From a checkpoint of a small transformer trained on Wikipedia: tied embeddings.
Each number is 128 + 32 x the weight over its row's rms, rounded and kept within 0 to 255. Layers, rows and columns count from 0. Numbers have three digits each. The size before them is the row's rms in percent of the matrix's.

# layer 9 attention key, 576x576, rms 0.0687, rows 98-120, columns 144-287
104:132126149083192097155104123144213162155069132128102153098100136094150091097122106130138133148099146117111121143119149056139121084108078144161157080151130137129073167128131125115088089144095195157139185129087156171198105133070173108140149140114169115126107114076120115138144155136152126126093177087178165178148201138134182123126147193126185111139136146191105111137092157130089080071129081187181183133151114170100140092128132147103134
106:137145142139140126104102144078186168078165166115149087145152152061121176118084168110157101084121140120152154122130152091108123119093120141101083155180192127056114115081131134084106106142098132072190105082171114153160195088123106141096090081109139120175151161107108082104096144125180139116109173138172142162134206101108151100157089175139152134133133137141115118125114117113105082179146128097125085109113130128137122148077132120173167
104:117053108137153142124184127168128127109097129120128080095060184180125129158129131067123096140094130128138175115122087084176135151176177067125138103122085124162172123099098115062187161173095093117133123090046157164043147181114127124123156125145206105152140079106102152194128081089127122147148087080109115106098143109130127199079181103123088143149129123128145111119083098121108168126152129169127173093152113153102076063158181169158069
102:097174098098156123133126113095127135159137148134150126144103160156156094158144167122072187148099169179127140157150133099095116107105138151167176147153179130075084188164085113104101136127208124141141175152112177100179184103164080128141125112161165161162152074146102134101146102067129138101143143167106170096117127167096115168195153100171107125103187140141135161137083124126218111083120127111076107167176124191135124172115110131169133
104:130111117121142110171135146161062192171177062086103135090082150121157099115164111167100057149066104207126160081097091121117092088102101099172136173113101134101112105144127127102098158098136144143129120143175143205133126115115126090151089189130181117160157181085143092155160122148147118107130127165167156195151160150118117119110101072134108100115144085143182135152113081104108114133166151146105113110141112136173095109093129135137170
101:088106083173116153140105131165164131095182097126068111084113126136111157121137172111141125059136140105184134121135137181106181144155104125086099111134153147148091070087089137135146136158127188120118189144142157156175145082120086144152081085076122112146120090122112145116122140140090176144099153068104134089106160082171162118115129162093158174094118119106165170120099132137060117150170119119111159102128154164092131132164143102154084
105:112118123085116132162098064093132097143185112156136154127117153113136095146063115136145145122140189137152124172097157146127137124137157079149113155157153177150124141098133122125162108112115094129146180119174106080117120147117121100141109115140131140156109168065157209100168076125091146173149101145192169113095160125103114152080090132155156146144106133175132137154175164118162101189119067146114114165154128118113087149157134185184190
101:126132146127091093157054101149120129089110116105176105149101138138139174153140074132164145144107110095206115169156149138131155138096123104149070136120144134108168186147092135167160128121146127137179121143176099160165145116181109076078122110156167139145122124122131047120075140153052110083123165133157113143149066099176194129145108119109129072128203084113099108107209098125116170162116095165185148105134112173161149150095160130140147
102:124129151128161122113197082097148144153152149166127086110131148104180136105130112098104139115137093098068143104084166105161105143074063179128117152114123132183172184050159094143119188099127134179138112088158104143136107124103100155122114115151128102088110124149054155160181170137111111143142171149054112139102180098173181142123131110103107128137095123170172164052106104143061084114135164181122135182107159097130128085125142139100074
107:165099146110142102105172119065119148115123114116097091107141200135086100144076142176118113141112099108146139120145154128144097076096081147120130149117134139100119099199171096126133101115161108141131165174117109125140102113117181147120173095105135103137118109140092123138144155148127055117168130068162119148163153123121095117103170080168162171199142077138120121123099186104111185096135115105122121103151076107067122114138138042087143
106:162109146064173125149135107133155138139076112114128135192128122176136093165160148148170163156126133140127113118118110142142142104115118117115174170161192095160084134114141081136143134115138106116125108080114118159116106159043133101133171147151088086105071109190130115148192116095145163111154136108133147107050095075102106156139107095134144130184123070116177168136097141154101152170110131102113105135098092114154123146116140151171120
106:158113116147230114138141148163159107139144115122126191100116106116114157104183126145131136101110125119176146208098137151096136195110123163134134080071098184146138128132125123121073070131127123145189138154106145083110110175130094153184117146173135131119129148130142129056081087168120130241112094079114156093101125143077078158144117127112144116108160134157130041098082086111116184171105203073154112079140104105123146096090140094091104
103:179078127116103137080147161166152156180130081105172099154133137183153137123117168140102106178129155179186156089123185134120144090108114140170130174142126117174119143134132136148173099126071143063212131146138054103099167116080120130144121135097111110137134128156111085117129079127145056224134128137118172130108206141132143154071129060127045120116130126140097163134165176135188118141161172108109115078159070124173127111131208134152164
103:149152118167101105085149150138101132119167124064125147091148136176095138062085161179140156131125144163147105151151139168099158087129127102137142114183118131148135134184121086153190142106149148165195072132098175134134132162143130112120084091134059156068166107126129134181055081107095124152162199099048104135119143078122142102184121162104158125114127087147108107089116144154082075141137093102129141153136133105125164141134099146148120
100:123141137106110106056103080131166099096092097103127132118157104150178177115154062153116150139118113091140119113168156073119045091181148108081073181125128125091101090049104071177172104118079109139105140185100188181137148117130130119161093190096156080120130101143087113128143121125110132168142174068165140103149166132097119109159170127144020110127071112124171095119087180148165104151154114097140158174129115172170115097084138125109157
105:109116138142164138153133180136117175091049115110129102128113116161181191147139150127132169077103084171176161198000150095144157105107113129120145112125122094115110080197075129061186113087108152088114140173132212125070165170163107173075053110128164116159146156099196143073162148116151121120103137123176134158109130122127099133124132109146149157126117076161090090190149140147096110156180065116144122044159113176113130144094152113143164
103:170180176152124123101140054138112086087110115153128090148137121083103140124126082166073095128132084114119173153147126128100173112173200096148187069092147142151120187097135088142117131107152122163131098083095135060114104146097072152044159122079065119147165123123138154104124174174147138090102123097102059147124139106102049154102152133110159091137071083155104154134143138130089144098091140115080130135083104118159133099144137104110115
103:096143131173063093080109145225097168095127083153156128158144150098078099171091197113090111135107128149135176109120205177110109062181120096131111062170134182099091129111106089112166189158070109195172162142134111129147142089130104144134081107111118129142145098111116128184158127146143180111115173085131081130104159109157078129101160091161140169116151098131118128094127094118178103123134114044122125141134125099173119087166117064170140
105:085152156162088172100119181090120118090127139135124125203158098122085087138146142158153152094154160195129098088128193149170158208160171140146156132115114105081196138123130162145130119149157179112126140113146172133139184074075147097199179172152076144105136101148120123182127045101119114142102131066061107142149106135121116083112198112110092120143088171123145114057101127133161135100133111125108156110181095091128124156126157118156114
103:090147167096129158129148191112118107158186085128175091106125154152116164131171138123125114115118180138099069153102125100163150144094133127154114083105136158142104143155154130124108157104153169107103176139155108158160180165109118160129088174190136160093193150131136181093116136076112096124099144121154136066132142162117233108127150106129116093118197099074109129102107110119127128067111123093157110042130124158063195133104176131145175
105:122115080149155124163148118034119139105157135120110185146174102066124148155130136081136107177162115075140146120075095127174108115168120114079137156162116135097102103123145080108128111145157145182154125154132100118175128135134164145153112092088136202130135054121132105164123130102111160123129117114158122141129150186128117134143176149149122098104122161179090216155061155092144175124101100156062119086139109125115125146048130177111126
105:157110182124097128097126117104143108115125168081166099185081109118135131122160072138158158131126139093139103161149186103144073101113150087099162113096098065089158095176074102124110118114150172145129075129060133103096156110080118109124090121107172150103101176150140170132141145164190119130178086095148088117088172120136075147192175083126181130174094085152085102065092089122123127141157170129144127108128135152172133165091114135144157
104:105133100129128117117125143154183168089112148127143083082144125096135090122143161118150117160144095086124108132141178116172106113185118110114070156147145133098151131110109121097205128126128140120091117131144122138147132102105150188175149144139168138163090172137128189112143108165161149102147184128135158124149126119111122146136124157118087107119121140096139193183109050141142061155163145128188112142077123140140135133187116095072135
# layer 9 attention query, 576x576, rms 0.0689, rows 99-120, columns 144-287
100:135114116124107133135152173093091115116183154150127112153095154058147166133145078112187136117107167144150061052195129115108194106068128117100105105143140079107116102135122177117081161122131117155147158184143110125173141118138050083093147096071157076123216199128093144121076088137126112149099130110208085165105236095106155094152098190132099106090125140155090156096103158115117072159118195130097109152109098123140066124075093134121169
098:081124111133087160115205105159110147104159075147079107141197137104114137137113134145127103161073201126103139132118129048154125105143177082157152085086125130186120154120099111117129172164124131105128148090110120160127134155126128075132125114169182107149144108116092131111158070132172152140176086088120123111128144138100150121133156120132082183149110097132084123152120105124143144177174125168186142137140148144139064167218111085154157
098:132131162074096115132160156093145117156113131146140113171117127150116091144103155156134047152084142183118108167168136189128111161101082116107119134157151128171103158174111163067098158152095172158161163187091184135128149152119116117140078131127092124144138084095167151149086110082106095118128149115101109102112093115131149177161157155085092118078166140176037132072162138145181157097093129153107132161135116135191221139139168105124148
101:094103193132111152138124150157068154100172124103101126149093120170113113160172162130109110155042091143130150107117113130159127091064132081107115103093104177148129152144171078119142125097097097096175071126132196212115096158156181080184135161142159079138123153073123112146171141126127104071167146123103215125109128123099132099136128156150121102095145088102137154123070117149133149148091216136133150090134143152135152164151045076146150
099:068102127130165154108058149100209140110136107159118147121124061156090252147132149149105082111122130144120153128106154166145160066120088139130136057094157149105102087136147123084105135115092137128090153178129183148166100156135099132116091114079162123110098140126105101122132138099104176125172127120106123127191168074128137123138168137111178175134109133153112156115127183106081137175189124091154085162180146161109147103136091075044109
102:063162179099072130097107088076128112119162117158199129117135152120124147146086132089158152148152167130139115160101157182125137198110141144185066081156110107144151232075086145149178168144172051131105127082167081149177069130093085111137122150171137124138099155069150133133157152089158160213094117137171146139155116161144079144108096116146132141149113091191126142163136130088168143154112118088154150157104136125087097171100097184121169
095:117170156111096104171126115139150117137104159158184083134107192150120116149148165132162151186093149124134141133122136091116129149122089061155126156089084100053138117166136173190125109090133100164161153218162159154221115120166112063172175106177146143162144117142131101182080125126087114137138172128182148177164119098159209114183114132142161108149219132159110096071188089111101124160121144107169083108148082072068114165119153134100135
098:118146176124098138162122077183097168170142135084125110119096138095173155100184110109145043123156140072070125131125095064148106176084105155150105141083167135156098158099118097136138146129171126204099157070093079152091159094105120144134131100121098093111112091134073115156148137121179159133168185126110107186123143169154105113130124086119135110136082129186150186084120117187122074185126147200126100144125190116152097106123188136160123
100:095120141137121153094214123152151084122067112098124124068176156075118155102136092152128129129149140102161088122109170135132087128102115093134107159130141109197114151158145124174196129069129143132142118135081107149135103133063178135141148143138133123149157080150131125095083130110131130120123114101132097132176120167111164162136165162123162087192140058173117179122171149100110167078097121073102121141070113126120128089104108129090093
102:118070143115107089155173159090152123180146133095102114158151127155082167170140113152146137194139110102141137106095164151161104177140101119052147109159144104146140151087113092117112128070094113120125190075168150112110098108112144100137137162117124110144121123157150122151075180105150091094117122168150168120078082111083120137139108173128155206154158098099148105070085148114149075191116109129149118116130119126076122123099116156190092
102:166120127101182165168139127160153141146120146129082178173122110117129161154197106148140183141147126080158132150143109078099159116087163153194192094162092160075137136141154087130115095094111074097124085128140164085155167127143093066148094125105200133119151113122139173089083137127189197182132034137128146126112111130063062065136173054122093128059105122110111100078093104119141148108112128148195124036113120084162154179111173102111130
097:128106107158161137127065173133123162136107082155160085163113107203133149128086202176113161148075166095148130132145135099075124147119122157132117156154081123100163169137116049140113153140074155108142127133152080114118128112068163099114114125157096080165158195157073151147117105106163085198123163153152142126119192063109129165133136125083071187129131150105154203184090186192161138157100092142110130094083124127154155162161190108107124
096:156129137163119101098165129100059053098130176120165155104143105135178134105122123132139140123149129130089131167130122157090104079129135100130133148143081139130148169095091037188113097149143140154179061134120172128147148130136124111152117123168159180118145105111117182130071116104123117143095189114045131147140186162113131117163080166138105153165108000146155135061161166096162053127121120094166141099164112118176079100173097069073066
097:114072126080100134109122100156113115127139137076123153100162148109165158097083129173097107188091098110138092091208104160104124073147084146088161179139124122157175115152097162128119124131081128147091144152116107174166073134173105116168095103094162095126091116145077084137144137180110193153090178097109101126174159094102082086132093073116075083097116095111106090085120094133187110132062068138103157143159081145151154126116189095115084
103:071109176123150128148159098147124117098082089190126159118087130138106127117105205060128195132148130115135167170089136147148143127118081094098104142109130110136151116209090104100169159118146216076129082120146134112162139056100112116175064104117142179159152074139170103113070101121106073137107124074156123092142183159168084100106118104165099134138161111213128131111139164176101146160112115138138129081151056111084145125085125107164160
097:079097078075076162101115111089114070095130113182144119156138118100105128159109086175122128079211061135077145151130128112152174073125214111138132101134128166105106137109124131129134113144135111201049096133115145115115105104096073173085153105102119137157115134150149147080147151183187158112103120091116086133167090134114111092108137134170153118118125069154098157114111108121117169143170196126122128151134186115136161126170170092113115
100:115194178145182091156136124151098159107099110109132124149132138117091147170158132087067106105160110135114179126136149128115150127145119070131097154209146156106112132093138122114142176175140098212159153117094129069181154105110115134186155109182145129083148100095087187136131108176118120107135183144097125055085070129126154127141134132189101147088132105126118172103110115115169183063092122113132147148143149132140127121140120120119126
102:125153067147124182130148141112130119122062116129137085166129088121166070098131161149137164126160100144064139099164183079206170136126148158143104049116109150097175150142158109130116106158138157114166169188120104170069075161072164159156146112166112088098095099155126155121082113125120136151150133058054119132094125185103122116124166122108135096106144136120181114092015134101135188125141075163131092153133119049120119143083147120138138
101:101138133136106164153092169123092082174155181074123054089115179144126058178089137163091169082102171131096145125122104113153082111127057150108144061070153127113115161117136123113114132107132147129220158141163081181127172114085124201120115150083135175147160128130133106096088105067122101186079129102111115122114097128097117101151131097096200151101157110112147132110149125135144129109062154072147097096162148177146177186166164106114142
100:137128128107134111082113167104139205114133134121106127145106124093098139123130150140107154127114149104175144137155098123181132105108126124118100120120147135153150148136157129134122119118147112177114088177109145155189127079121151118152157113095162153103156189136117160099090112107158137125155153130136113154158114136107161093120114152124169106160126129114114147173100087067114167079106149085092121143082099131127112173118163184145135
099:174161132139150184118145157118084157169111104136168103142069118131101134126114093130121181123130133008131105092147133136135057111130089126126132072108047120107074113141068108153131138118167163127128110138118181081117102091069143102142123162062133147104074174097130148141111144105137150113091127125107111093095139066104109137148095109118123108140124071162140106159060108175133126155175182164214155082152189141136098152122180216079174
100:098064164140121157112079174197166144073165142129077100068113164144118148122089165129099066130147194123155113126116145109162175109146121119094103159104143200107158105125111132140142118123135165166084130168118201159143131167178133156212096156113110138147155158163068186120098081130149182156140132139120188072089125189148101130150158115153124104101121128085077138131136125082147086117206111063194199152095141125158122140086088100106077